config.toml
d_model = 224
norm = "rmsnorm"
norm_eps = 1e-05
attn_scale = 0.125
schedule = "cos"
batch_tokens = 32768
Each number is 500 + 25 x the weight over the matrix's rms, rounded and kept within 0 to 999. Layers, rows and columns count from 0. Numbers have three digits each.

# o: layer 11 attention output (transposed), 256x224, rms 0.204, rows 46-63,110-127, columns 0-111
# v: layer 11 attention value, 128x224, rms 0.168, rows 47-63, columns 0-111
# q: layer 11 attention query, 256x224, rms 0.119, rows 128-150,192-213, columns 0-111
# k: layer 11 attention key, 128x224, rms 0.115, rows 64-85, columns 0-111
o46:498485516488497496448539486495507521474487503476504535516492474528491510497524536490492500488482488470442467505528471492503533498491508498495492527496512489475518512485493500503505480506519485501492520484516505566477546481498470468499516512518494493509515551493458531510493515485492505487542520528500500500484521513532501470504470548510
o110:548440500525465480432471533491547486504531500503484462517525544512507534485512511492539499501491517540504500478521487480509497509504476498442458418544508493518471534490485469470495535531575515463509457514502521485492496519519488468529525506466524467519531520513493493448488506531463499489505522534483478475495485542479507515469472510493
v47:514501487490505477481481419480481500489492531486486494539524505529482499495487508505499493523505483481507492499539470515469542477490537516474524505474497471477467503439492509506534502515491498483498495488487479496505526518497505501488491525488506467488470488496544500498481514504530530485465468538518512525512483493501471524536487489466
o47:491509506509499505529483443492491491516471528504491506510495519516503477493509498536510521499510493497503540466503511528499471505500507525476512505495482519486485500475485461509512483480520473535511501481495494510464510497504511506509489531490509506474529488503508493493465521505497510485507486510483508511587492499505464497537489500478
o111:502475514535524509494554538493486520512540507508501507475521460493512492474552476468499496534497540488484492531494532509546510483493486483544519523495499467530469479496473472521512516544468488470495517454503476512524504464512482494534487516498499527466513503514495473504474520484519473514495494518514465501458516543497482545504508494516
v48:507459555518480545482527510447480500470478495511505484495493496545492503523487520548510487507547485530476498526527478510520487489500526544496498489488477495479476494511538501497501480490488494508510560459508499505494519483498493454535501545520519521487485516486543534499522530527513511436494500488543514490482491486500474521484445494500
o48:488495559523491552479479502448521479525477474540487479468498495471513472519490535578515501496519490516490513492492501481531508492462516514471495491525500519493466574502494481503490541481514498486531525484480510487521482497465512539516510487541466480451563534500509487471515507508502520489499484463495507458457495498506431534509505540509
o112:539464471537467461510514501514507517485499523490492515527506532519538516509501504461533495470557493500483556514486479531515518512496520505512496489485481427500490489512494535542507517501523471508513501529495558542496485513422509515513480482497501488525508498473495493523518506510517482491512505527498516493480510531455489491499449487529
v49:479520473526488519543468491535488470496501465488485479484518465483500503468513515469496528511481500523508540477555494523518484497477484527493507510546496524499487462515528496490492526509494464507509473492494484476512498481500493537486515485485534459500493497476510510505502498456433504524505452466498497494504496506522479481500473499501
o49:509497514525533494508484520502500501488493513497526487483449541501528499447515506511507496482486524489472559496506502534499488519521480520519507552498518529462528487471478477537526449471501463498492451510513478501526528498513591526481482532488489527500523474465467508479547511489498459524498438520484497544510493536488479489515463520517
o113:484523513493458500469484519540456483516495499481503526455511480498528492482492472487473449493501495468523499494500480537495499544510479505511498485517459534513500512493544514524497491468491502507531505516479525521544498472531484502492527465516522536461498468485508507512517548529521530515509490527505495501494470481520512485487510528493
v50:475511500499512526470526510469481489486501516491516488477523502529461532515514491496491500522540556518519516509512527498487527487485518503479495516524495511521521534508478511478475486494498476512455521482519503548494496521488502519534504489521513477538490524499525546470497546507498503522515481510470468538484510515495497511515483487513
o50:484500521543506530543472481457499503490501480557538524480485508503509525491488457470462525519519532508507504500447479475497495468524521521484507530495505528544556508486474513532505495444547494503499471493489508494467513513531524532521486541491478502489501513467472532481490542516475507498491520507499520494487443522460536493489490492500
o114:544520536518469498509529533482489461516488465470513485498498485506481513483518483487472501513480490502507532532464465492465495508455500507495501531552506509521471474501476479471478488497496482519500495448533483502506491435482480523462520508488493525513502486481521474469510470515468498504492504473486508538470480481457480517506492486466
v51:472499500516473517493500466487526516505478501460487482511494528497482510521505492529511453503482544478515529546480511440531525464523508478504516494488451465501539507491485509494500516511466493505481488501474503492517498487503496482503504491510471503492507494482510484507481498513504505496515499525511484497499497515502500516477503497516
o51:513502492497540513502501485481475514507482503497531485509508503524506508498506487508500497523467492507507495492506466475468496475477512498516549469515465480531535456482469514490490511500505485509514494503469453488487521514501438518522499520520494505512517533485520491512496491535510488510528507523523483518501495530521543505505512494501
o115:458487532496494513557558527492476473497530474541478490510502497483496464531467507461493512526531475480499518501479461496479484510509531493530496549503492531512451506472509430485503511491476531481492522500505471487530501517512525498506466510483470492465438471497490534500499511457511493491463530489494525510487465479490496491509500482477
v52:504510492507511484502511509455525497508442501511522518449515514507507497540484439504495475495498519496519509522498502457509502511430530488511522482500525540480509491503519510492492522481512498525482533504479499465512500491501490511549524519473493508499528501468472485482518476521463474505504552467481529483508488537490474521522500500469
o52:507506505469485511490510494491518538494497509494478538496491460471487527520456496478508474484455492508480505537506480485490503478471509511509546526492507468474534512500547536495503548503507489517488531522519514485521520527474360495549487510508512475516514564500500512505531452536491513508494522480501509499464504514490473534519483494482
o116:480490552481486544492495468553505511519524515491523481519511520532485493534513512481520477516474508515501498501456538495501485463468501551469459505504493505516505503521467532525484474484480494490498497461510506539488506522493505491490517488473515512533488533517470552515489496507499520535487502509498501503525521498494511471488484467505
v53:458494501518552478515471474484458504502476517501479529508479491504498503485438521519522514505466506516484495499464525472505508499463488492507482494524531534493522532517456495474501531503510561533487519507473472553488497503475489480506481475512485490500512488491518473495503500501482498518514480480538497496493504478497494523534494490494
o53:532535509497511493474469471514461521487460507461498473513523479500485502490469496479525524466477495529486447501501512490517512517487481473488510478515494509493532523510489491487473516479470510512467509469494463510484524514515460500486496516529516500522483480459552517526496498494473478472489524508532499533445525492556481507510490469458
o117:499536495538514498527539541489530468490490537502500498526466542520500532480497478486504465477501458497508544519515511498468518540497510573487543490520509469520479514497525481473501482514488494520473507516508487485508478505468507490464478483497522489476560507513531470527533515503531498504479485488438497504513443490488482538524474540527
v54:562517481478478504462491519479521481475493503509525539513510477560484463480513517472493494515489495522480476515514505486478503520477488506484511451520513506510510481513552494491499480518515507480496531481476523542503516528522496457464499514528518524503530471500516473485526507450505519501479530519501515521516485505505497491513511485483
o54:531521537465476492438463485503503480477499522498484472488490519536477495537485456524477514540567474529506487481475439466504495517466504487473531460527454493492514480511536506495477480511492535492523497517498470540463490504555557507499520511480499513473522500539517510521512535498506509501477498535487467518510520473548477446471498482524
o118:502494493496510504448439459494525494526514525509504496460521534493519506489455462518510486469483549511515492485519516536480514502480498508483514481535475464483488501495513493506492467521509464532512437456475521509510481513555503494492499514497494477504463481507472437499458514517502496504486519509475499480453504507501503431461525497499
v55:484492491516495512507457461526504507469516506509518513474535525444495464507536463477495463512480547486457536485521509499515504499518497496515445461502524502477519501470485524490464540496491481469489445476515512479481477488509487509496505506483476520515486516513475516518493464532498477528553511449489537520472484473512513506513495513470
o55:478506522520487497496505488501525506483481482490520521505511508483491464512501488475490508541472564494476488502505509521491528497489501503508473547479491498505501512471479496525477492507528494532479463511493512510500515453482477490492461507538477523510474525471498495516517506500524473513558539483518489536491515543486472485513498503476
o119:471517472477495496492506487510489534533499513506541516473507497537510479515468504511487511482451472480497491492491480466502522499487521524482491488505512516463567470532515489489509513500486479544507516491487476515480489479486492540504496497519501507468496513467474487461512515491517543571506464488527502513494432494478530534460509525529
v56:519534472463522538488445494536498458503548499524516532479506513541506526522475497465468490513500447503516494503503501516500478517479546477546509494547458487506507469482508492524536530477531531492493500530491507472490527483482499519500529534469515508485521529524471522484495540478496538472485515517492524502513510521477490493472520526520
o56:490491482477480526490472501538485534497495502485512504484475514514510479500507500494513503515499486503506506529534521523516461494519547516533536500473489498532495492533479494492529491452510504503541517509453500522496491507492487529517490473515496456509507478494490513523488529507538534556487471496527488469495517472468500508476502513494
o120:515496494522447523471504521513491467488455487555534511508498500525469504469481478507481511498480533500547489496506496526485527531523497509460506528547510480573483499512497557475471498535512461508504481501538454515441505494530547500506477492521492483477496535515459521496522478486495476468544527539513467506521507514517511546503528494508
v57:494506489466505527504483499537489496521491501504499512502537497510489510506504570498434463518511471494534527471443497488484497527500486585497479514490520519515492477464486444494516485490515503487531459497461527482495527521504496500524491519504474501479496494487512508479504534512543544446474482500477511517485497495531505518542519464509
o57:458503476504510508516508497497504495510485505472513497512516480510484523523482534510477494486531478503487524480488511441468487503491469523505514452504505561481498500499518478483498508463483497485504496463542535499516521532487575526534514452488554455507484480502504515511458499492512553484446464495532511487462501505492480489506546486475
o121:502510500445432511506476517407506502486495483482537505523555506482524517513483486513505457531485539508513498550524501463491528486539498458507510509499481517492481496530485507451514498551501488495467488453486480465509493514507588484520483553501499478452533493493467488535503495519502497481494521504524516475481509529480458492459517513486
v58:518493503521499485483510492515524524451518483512504486550465467523513492508446467484454507485464493495489531508490505492456529507508452527515512496556504514502512523471499554496513513484508491474446523526481446452489514500528505525530482487521491520524493499465482463489522434533481468498507511489482538492503507531514473462483506517541
o58:466525516540511498444508503514542550477470469485523470486499503482500495519511530509490533487486500463452464498514491473489486508479496521528491534501466455468503540462506478515492460524514485481526536476502517487485493520475512466482491524536474501502520547463502486497512496492498469481476509500543535497506521468536459501499505518516
o122:537486469494519494483453509518525482535470474452481438504428490475492487517497506539523523482534500492548482485486526535547487495474485494489486502513530512474478533497463501518546462543510500503503491491509502468494498506532494471543532521493489495517460493522487487500457476484509520495556481476485429430489527524562473455502546469478
v59:515490502485526517526509550486493497498481502472492544481481520527521483455510515486483484457531543467511534502511512475479531531522500503521483495515534501482492490487501498479520521481500506490481544533528537522510493466530512474479536492452489504525507499520458487512537533521496535511471503520490500501479531469492473506491487544480
o59:489474494504486492511527518516485511489457500478466500487481527519519528503520522513527513517486532509486522527540496472487552508491512523505512512483480465494542495523551496492509503506488486499533476538531516501495506513470505465497507479485510486484565509534466481498531494500504530540462488479536499492477538481499508476459474514469
o123:490481450530508493493516538481523525482487532524462484505490477528488570514526450478489491478505440492481485532507500519486540518504496522495524497512512415500515492497509470507496511519489523512534487566513502537466488492466462482517500476497498508491536426502554493508481508503498500487477531432515483478481477505485489550469521524505
v60:498500499508465500500482499498489469498514497508473519529504505555523520463551513484492480472510496534529488502499516538454520476499505501488503520515502486444524520508527470508485511479516489532541524492483471527491516539489497492461446516495537454496506476542503504478472494498495463491527502492474496503468521506489490486481507526500
o60:531480500480487511525461499463453480558492518493475495503493516512511505501539473513474501475505486531535496504491527504493480516511490530477502526489526506492462488514497500481469504505504530475504483527508474538469506510479498505451490509508499464478545490471488491525527519493516553503504469515455523501463487477469517511492506507511
o124:548519517509526499506473519480477487472488514549486484502484495482493507525480511518502492509440479494514466493492489477503495524487538509491520495555512511494501502522498514497474482485466526540523442492495512471525538533505446486518499464498483512485473521496548477530546484487490501504490465470530488483529482474541507453501470473469
v61:473509501476531491506502558491511528515510480508460516449513496476499476514494522516500551504505480522502516536481465523510502501546530482542514469497465525461488467490532518493534521492489510476507516488514520479484490539497506511492530512483498516517466528523503485490478504532492496508495500482500488511509502475521488503461436527533
o61:491502508556497501520510526496500519520527497524504494472492520520523491481505514504501514488509515488517512481481524500507499525502520511511474491485497505527494499492521492550569499484520506544492474509495518485508473506484487487487501498497480525467470530499518514465477498504500476502495479490485499516506524500501515489506512528520
o125:501442495521498523443466448489519476510479519516477505530483516522504498458476499518497530510476519506518454488514495475487487504478470517468485491525534466506471489472503499480498471537520497488509517485497519494484502492521541518489519512496519460488553489515490514485502483528503467445471479533525476479503459518548474478505502521463
v62:459510515471498455463518523515505528469484501509501464508452526461491431504484505502526476509500525513474537457471514452531513496494466448498510486509503531519488556471513535481510492530535508488455460488531524501512506517492496477485520465488495488517499493528511465495492488514533478493478497483477476498487487527459444515508548518487
o62:502468515515500459524519480538497489459468512472517497496472497476496513500464495469462524490532482515530513463483467521504518496490513473495511521485461473491538484479509503549521466532527478473505484525483553495482506486456476468516532490490518550523462544488556521524501475518487444458510523493506491518563548519538485546496482498505
o126:516480487519482515485536562479534522502455518512481462500505546533527516496516455490519514465521536517470498537497445503501470505504548510522526504520470460505479475507499468473494490514516489505530472516499559496499501529542521531491482452483484479499540503523525499469538514520461513500447506491502489509495536472491529464525492508484
v63:551505492486500510493502530501529506500530476475523468479499516503502504502499526508465538490526503524545506499479486464497490486531501483520499524491468451488491486540536449446493525519504513525498466471464462464509488488494490503497470482495500469523484495504471490490460485487474512535482513518451506498497492514518494527506464515519
o63:481500533490535503523513519467553492501519492489474512503528487519515488468508509513467481521471478514551498529498524483479440465512503445464486499508480475496463468541468477504532475528481533506515497440488494493506459495533465517460526476513503482496457505491490528449480490516488506522517536518465454512478529515463509504541510506511
o127:506502491515483516485494508505488454525499529540544503472548527482499538494536463512505468504469507511495465505514511483520537510474506544482562518524521461551507512501507516508495506507510506498550495463456468502547506492554497491490483521486526500487504501553497527508505515527559530480482500497483534482504476503483505514473473502464
q128:504519488472514499504484515487503502518537503506529472501522489481504502490482504525502486509497487501519517492490528514503510508521509496501490503515509495491508505494482505495496478485506502499486492537506489515493500510494503494464510501514505518489511497511491488507528491492483487500488482507499471494516500480513488501519514493490
q192:501523508510520502504473509454541482519458502465495514465450502524527515522498493511457522510554474485493526457505525505553499526497564539557438512487500510505474511464484477488473495591524517550493486507513476520513530526472495493503504480529461484526540529485473498522467497472507517520508521507507461470503478505495543520499527461523
k64:529535499565516488465519500478526503475480493472463532470491501522494514487518510510501513475539493522505479483496514517486510516515525522527458504490486494497504521525496505491462486496492486524492501495502497470515495509490516503487500487477496478511517473511499506485510488465523505502525532510463510496504498514486506546487524501507
q129:484496475498502509488491489512498522517475497523510474507507504490506491492522509492489508515500509529531475498505489499507502505501487501478500501501485507506486489491488502488510504499495505489483504490494478496515485515514515482506488505480494484481479473483505498497538506479493507501521477506503499483500488511496517505501482503491
q193:492519484564517495512466495458522495513506487494469498492494486526511505533505460506528495500490455488513477451488509466476522546507510532531500498491472463530482481488462524483474458521495485523516503471509477490506529532483495504494495467507498477515546484490493521531509523483498497517527506484480529500534501492509522538507484500497
k65:486496498508504488483523488503522494513486490490469521505504502491507490490522507473525520488498483505502490493508486501497503497499493509497517488501501521489508515497525480488481452485486492474530510496485486507505497485448485525502499522478508496500506518497508499474497495503511536509489493484478513507503501522506505492514497494516
q130:508514503501497504510500513537524491492509506511486491503489512492490522516491485505510500504496501468512491497507494504505523513486520482509501493508544473496514484500506503485498492491490506507493493504490492498498513490506504493509516516515475502508475520479467482506501529514493467506474464496489475498499497489512476503503506505521
q194:490531476540499491465468501462516486522484480472458515505489489554504538473508481456498504508560472503482497500486503485496492475500516514549478496510495494527505555471532471512462515538475490505488485512489488519458537530455489516498477486499516469530476518495469495475495492471517487526487523500511482504471504521506526499542492495511
k66:530522513506504509509495501496507496492476501481466531507479507514523491502504521500486529504498526525506488505491504516504513508524482513497459515488505505511505511508496508496467518540518517523486488492528494456478497520499500493486504482518494479494521474512506520517481479496514517481520530522479509501509499500486505516502518511490
q131:498494509500498507516497497468522475499503502488491496526491469514490481513478503487492504511490491496492502482508523496502499484492500497471496510495491522498484502537508517513491512509496506512496479529508500478500512500477496485503491493515479511486511502530518503494506492492507509488510481490497518514510477517468488496508508518489
q195:507481483517529482481457538503526573477489493546510502514490484493497497477552504527497494504547540459541526514474512491494537491474515515479485480496533490526494535481534516508495437489540512510491523479512514479535479493465511523512495498511540439492508493515458531514518468488493475477497556516510517475484494537506500524504484525481
k67:482528510481532503468490513487482496504493521489522498482522516499498497468505507505506504491505487514513505489512482508485485481503495514531491472513505503514514509479482514533513481504496506500496490492509496519493521498511491502509512495494519490504501495477488486509508490507489505527480517512502518477479533483495477502504506508522
q132:480479491496526495494498501504503518507479497493495498476503513491506494490497511499516516499520501509505484492500491524511486496497504479490477477540492473510508475468505515488505495503517527513496502508513508505515496511497505526520522494470513519504496522539507483504499509458488478510500480481475508495526483481519488497501497498491
q196:483522472509553503480533524500512502473527499536494474505491492538497517491495491518530479507526473493477468491469531493551507502496479528508453501490488465503458499506521512528505495525493488484500506495512505497499515492485490501516485498523452486510549512541506500495510527515514513497509497495500511499463498585489489519479483506494
k68:477522507492484487500515529506507489492502499513465524507516507494520502493505493495486510509507513508497502517492496467497509514518514495517498494493478517501496508492479529514498462513485487478492503507494469505511494493481497486508476512501492494485532501492497527512513506510492506515497499470476473501523518497487479533497498475504
q133:505487462479523513500510509495481512501497534524510507479525512483463493492503529470541500522500496513500490510509483522481501511481492484481505483498499511498491498475504522521509466500529531476486491494509506554496473504496500520492522509477478530497503491497501500507508499473505498497481482482472515488517483491490537490513489505509
q197:477497538527486456504506485483526482507457479504487513495532524455495476510544476492517487469491519517583509484498523475493491506493499528516510490485515517523526500474498508460508451468495524486518525468527484478506497493468487508474513526478496527457497490508533519494473491495468489531511492502503486486502540520447509553466476509490
k69:508507500492493536478502470494514481495510517510513469503500491492474487482484488511509500472512483486512509504522497496514504469528483506528508481493495505477464533513506464519527486527476471482494485510477503486515494496488484483505502497506517505502486509519478500480493500484513499495452483472498499518488518510500493486489523509530
q134:532507495479508500506525498494520461486519492492510519476489504520491539517488481498494504494470527496471498524479521495530483492501497492509513494484509472488508509496525476482478500480508514504491493499472474498503502506522491502494480512503489501498508503472510478511515519502482523498511525496498474493482506494483507521492486515524
q198:512455494452459468490552505517491483511535462478520519528512499478531482511501512479456450525445489443482549524464497500481553501499463567478513552516516521535480497483506519493471489507474486503488507535471512511494497486509486506515489519507477447484487484523496518520451520542493505493524495505500484459479512529528488457491502474457
k70:485478513518509519509515523522488509494501513478488473545520499500521487490494486510490491544517487491492513511519490488507503502496504481498527522491465511520496468497478496536514524497528484493519512483491497478481495494498503489531535512496542487487490518514515509494482458510468507499537491507511504524514480520517468506494531482490
q135:510469470479528514480509501524491491488472515506465499510503488461509525464526513505504501515505483493496504521485485492508521498531493461501519456485505485499510508491473505503505496479505514489493487503469496479490508477516518498484516518481508515507520516481495508466529470490499507521489480488487498493508504500484520526513507501520
q199:479522488506525503476524512511518510528496494509466511476460509492526521470547484495488479499474492510465469511506497439520479496511517510504466530503485516520486537498500506533489511499538473481536510481499477512501512520517495467493474527504509465499512494465508461495521513511497511519461470475535493513510474510495537508489504454480
k71:475498524498487526536511496485528509475521493495475469502501487496479495497514485496497506491507493490516489527533494515515485486497486503513529483481483522510504509490487497465501483482493516501515508485507494495484490502465496490501482493489512498527531529514531494512468493511508500505515481492510477505492497519481514503497521492518
q136:501502499502523468521485513504498495501456505532518521472523512468523463491516524511503524479509512488478498493493500480492512485514480494504486479518525484502490499499520511512511467498520504476509507506499505480519498518512505503503528477514496526495456508485491497474502492479513471489478496481502505507483493522504488504508497463492
q200:482516504506506499541545548513509513451475536550502537488496528457501536496518492565486500495522488492493479527464538569525522531511496502514474514463536469524525508497491451449507449504494554511495513536476519518571484486520512506509499497474528543535504551505507478471491505503503509513499524466546496419505494522466459566489496462510
k72:480526491519496501523533496519474504506480522504488494503499484508491502487516500499503498477517495511515518496520497488515465513484504511501507531491486511490520478485507501495485476482499490517480499515520480526501513485485510528479490521479518478516505486509524513480492515524489522518480496486481501501515520481480513491525504504502
q137:481489487483535499483501471514503518481525497513491505491503493471511497461520501508497491495488517459476504486517511488533487509516475478483499444505504463491494476502482474499490464530499520484495525488489493479520499483548507493505513514502507470525490540493496498453525490492526506503499491489518484494491519487537510501488514484543
q201:476508534503544489434515529447500511506492513509461526521477530504463504489502469516511480483535493470490511496500494499468493507529482522475451499530547455503497440508516517468541511511496519498480481512493497503516475501501501490485533459518476492508542525528464452489478518509498510486475502446504474501487494519515494520448478505491
k73:465507517484537507527513518513498500500492524526510480494500490475500514498502508509489525469493503511518475482512495499517516466497523462545522493479492513509482533516487509498492494477466527517515479487487506526502488508467481499502498465492521508503514539468525530509508512491500508512511477495500524500503515516513463516493505549490
q138:526509476490478481495480529498531503503489513491492511487492494507468510522504501491488464517482502513548525537515486531500501516496515514483505518489476539524524501483479499467502497483501468528484540464522498527467498499451526503491520500471494530495510471530500508514503518498505530491506497503486496482512504479521546500494500491473
q202:510494480536481525467499509515510482548498480501480546515469487506533475496511519489502505517495514488534495499515496490478494481495515455476524434478509550507516544513495518546516509497504503526506498526547501519502503521493535524537525462484499520504505479517494504498521533488499516497466444505471522486505500460510524470469538496541
k74:510485508498500527494442517465512513491513511487466495559489508467530499540502502480502507551516492486511497454510511496524472514486485499491515506497551537472475522524547509527463532482525509541491508503518513477475485536493508511507479498519492485515473506530486495507518521479469520483490472504488524529458481486476569512485455435497
q139:506462526510484493506502487482485485473525479516505489505522495531490504495506502545496529493482532504499490490504527489523475523493521529512536523496504523510501479539491505487518530524449487506514477475498499498512501486491502515512475525520474503512493498506512515511488527500504492528485504498502516490466499510508462481479503512491
q203:459526441490466489512525509473487490511515514501471503491520438507503546524524487505479533542475477482511482518498504505509510484502548469483491505451485483499490467478470506510535471529491499525521499476476487534468516508462498511477530525528509549520519505478484534488510504507489551490453533483515514484481517511488505531502503506480
k75:492539508502519510480500498501495510503486495509508481501478508487489496490482468482520517497519479495513500443516525484529501492514496476497506456507494488524485496474485498507502497497524492526502494514497489504504497493472507503518512518529506484469504528450498480495506476529517467491498504522509433509517515464471498486511498484503
q140:475508480490536491489507496485465503489520486496481474507530489500501493508499524531512455492483487507490489522501493519517487473513492467507498495523503456521483540511525497504497475512518530472506505513503502495513495487499499467506477503472509486503501542513512494500520469523506507503486499469532531517472495538490508507534520508497
q204:463536479517526512549499474465519484475505496517490495502506521504505501454537495508504483499469500472501491532466472490478496527498482517502480459543472505538449491518515474472519516493464525539550504479502512523523516539500506500489491496519521453542523460526481475486474484507506486512514503479501483504543531535518463489479491454514
k76:471505509515526483505557573514510489461485497489521513463490457497527491455511518507445523519504506498497477519530529487503528512491506520511491543481469478453495499510455519496481473461536502484479519487500508526527503481519486492485510501499491502511498523476499464494481453513506493507548529495505486496508531466488481526484526499518
q141:504517518493483526476494491489465495545490508459520474461490484497492468499499493512477502499546536488506500440511487520527486522468544544510552520477521528510535540535527465508509554547499489504508423450507484518498524475452487506520446466522499510519470494505490504556488484526522497502478507509473535510471458508511479476500534494492
q205:490487528517510520504485514512500486537484485448500495470510534551483487506535506488474480497466502507523494454530471527480512519489517500456503479492476510500510546530499477534575516492478462534491477474457540548496512489514495462536523496513524523486454523550461503536461442516520484518498495479499524506564481498524503471524484505486
k77:524453509476493490510470491497470487466548501496510517518508520474481508461509478508488488506465474479513509482523501507450466497490495486492524482514518525519500430503486553447493489541480499522478478499502494497471497495528502451488505524480504478450467493497495500489458509522486486506469489475503475508499467465541493498523487504516
q142:484496492485565526584479491489483519475510505513502455564475495558543484511462437500520533517497501486471521464482447454529480488522477486528503445500495495492466512448455483483489460548481524497473509493485494519485496510475490489500505510479495498547526536539508519454528491506524510490515529485490513511508501464540459487478529488459
q206:493558445499530520492507501473495516519515497535464481488520500500443528471478437507495510525480492544490471505501479480466497472515497506489520496486497498494539513497479492496536489469542516461517535457458487513522500476537488516501489479503504468512530466469486483469531492475490500499502485515461499517487497514511488478479507490498
k78:478509526468478497542508519501507514539518514531508530488534509514496494486546526493501536514462461490489514515502554431538507476500506517519473506484464519514522516457507507500532482489495523489517510492522498500505516476547504495526492513515488432487518483462480490465510485482481468496481497495546461507506504470431442484529533572503
q143:501503479471495551488495480559518479519483563481515480502495518478513509463535452485517495527473482491463474475494475466454495511461465514517511389478528540495485509415461480460499523468523575460441549543477471560447505482531548486493521448544492471526503468528503495466529499485549520485488546504475462496481492458480494461534468503572
q207:508522481512489501516473488501516474492498515472491480469509465518474507525450483542508519545497486478484473484500460475464497487513508449529489479533506504505487517456495512460524518558490543532507513510482486509438515485500497496476505487536508487564522459489501501447502490535505549474473504481486477503497488461491519486507521517499
k79:515503478509546505524497514529509488469507480494472490533514511463502526518488502521488499470530532495481479505501486515521499513518494494513510478529535517489500494536490499511464538543441509548474526499543484513534518461498489496490500487471572529537523503527498500492478507473532532492520481497452521467511521500487512518480489515501
q144:498466532479470506527501494481468483455494464499505507515493470566565505517499518494493493494524541536468466503466507502520476518491494525507498538507536573503489535478458528485454541563511469540478474484552539519515504498442485534516469481474475534543538509550500550462527518489484561478512505515526493501502501467520505505476576503490
q208:489529503503493506519520490507520498543461496510511504547497525468509505504532514512491494488519499505514520468522501489528488512517497499528549513482501516517498500526474483465521536505509476476470555471548481530553522509471525509534460494482502508483511464524453537552496531477507502546508479489479516475522497486486477501488542478494
k80:546449510484467496516494496516527527492554472475436531487545473530497516540544474484510518496520550505485464493493485478494475507526464442537463555463552541464541524489523527432503541508449481482506511502510483470471554524502484485510518471496517523475537502529489498513474480423542555467525496496481548520443501502508532440544430503480
q145:522468483537539490581485502530566481516566489485572489488501512502532508483523462476492529475532469551496541460487495479473548479523516469528529444536460533510456538531422490503509479526525484499475535558529488496537466506464498463504474539517477487482520511490528519502470518454451457527550459498513499453505515516566498508463484459511
q209:488509505481485508526493481517499494526507510545485510462519483491518516495463482521506506495511514514487491514497501493455509487475492484510545478494510461493490534504497492523510534513494507482464511492501503497538508483493516498513485515495495483456553495480508504523485531482500521460500520486456522517517518503507502484508490568503
k81:462528438510546455502487474475480454508492527526463491472437518493446495464528481491458552435508494538490511500543525452492491533507488484489502483469472430528476500530509525473459479488483493484479492486522477495485532465502466505503465529519533472490516521535464482451504525533518553511486502481547516548460478505509509471491485481518
q146:542498534477529462448536545439454523464501502544510487501496455508560518504495421512504523426491519514479527483553491529521495495524502533461522505423500438439485449486479502474488491535494505423512445446491470471513518514530509522471486507458489494498495512466501521489513505456487498467468536496503442521477513451476468534536542502499
q210:513513486513525505505507496516499524457505465554511483536510523464479488453506479475444498458516538487479516503472498446495455478536504505529487497471524448501473492509492486481482517532504518487486494501505520496501485496542496471485506532516516510520517431507487505469498508523468490522482516453525535484500502498501480518477503508500
k82:482533495483486505507508550466513490482490530485565459502520494537502486519529443511496524522471531453473508476561516539492491488538487460487531543474522528532447459530458511513494444504485515525487483474464478471546502489475446472454507564492408488510499548464491447502473475493490455502516500482520438499478534513443525503516491534539
q147:522521438529584531499519504510525497435568497435529509506470518477491540544479495501491452536516510514490498495521443467498523494494502535456504523517507489508506493495532547512537552497458496462539529509511528502468470474477527485455478538556501489455485505555509497502491519492532533499474496554500490449484463499480516551461495473505
q211:516497510509470489488539496474509489473496503517538491515504488484479524463509523516500481489481529516545500502471474480508529488534488477502529493487511506492469469489447506517501479500506495474474497495467479504519510520463520527493465477519505467508519538492486524518491529458482503498495498531529517500489529494481498493480505510497
k83:495449460492464541489474463485516518494544548463528561548497514542501543458507508512498506478531463552542520498511473513512517562453429513538497481550539491494476478528517512533490515487512486493502549491508475521538488529529522528501526514486518498453484491516499501498537477513478480481526500477501497486495476454447465516477473505528
q148:566432527547524486465484543515468504564474478565513437465483531508492532504517490482477446500491543538550457442529521492535492527507511441530565503467495445552526524500483515556530513531494464518536529543623503558487452538462517473514487511491527474482524458549504511497499458454532489487494526489536466467458517516479487492506488584503
q212:493485447540472492522481538503503497505507484477474544508488512501491492510512504498513476513482563462500495518514517473465472482516529480501506506491550521522464487485489490504479494488513505491493508485488536518490512499493525467497497508509517528526522524513502498513531499501501495493493504520466518481517513510522496470497501496479
k84:505477504498482486477470460492488493531466498547502457534539496521511492503562515509482550519485465529494509438492480501495459600491554521472505508493449510525522510500515466491523522509475513533525477517495547491484492496471499574499519520524432488533552449542548504524465464442508478492526512463507518474510559508432517528501526566506
q149:469503525482507458534517482551502553476469523433479501470499526442486472513536473520483445442540515496478493461522483471459548487536545511495496515505545577502486497485521480451525494451497497458565553574473457504545484501538491443521516555526519522466457485488490474494506502524510516507488483481450451501519592536449480522472508545569
q213:491462500508495485526518472485492519510511501499522484513488474461467505519528492505492497515480523525482492492503522495497507494491476482492493506492533472511483520475502466499498477522499500494492513517496513499527514479549484503509518530499512478499496527472489495519494503538478492462543532465498515500474532506471481505518512465489
k85:540512472497448483482562518518502495472517426446507506490527499454507471514523494496486561490479489469472535509479517455481541552501501390478439527494507526492510498495481423457549479496483521544494467579479441525475500460537485494505487553502560515509493508432513507483517502452510526533583550504550450439494462467527446511459475534535
q150:494486473487515503467481488523544456516523534538523479549481513497484499527499504538495524420470527512495478488470535488542532512467536558538495522568462518527490562586456535480500515534484499492474516536532481542513457470562509492496506499521407508525521507506518453518499468511532531515508507491548499504502492463547563535443505526538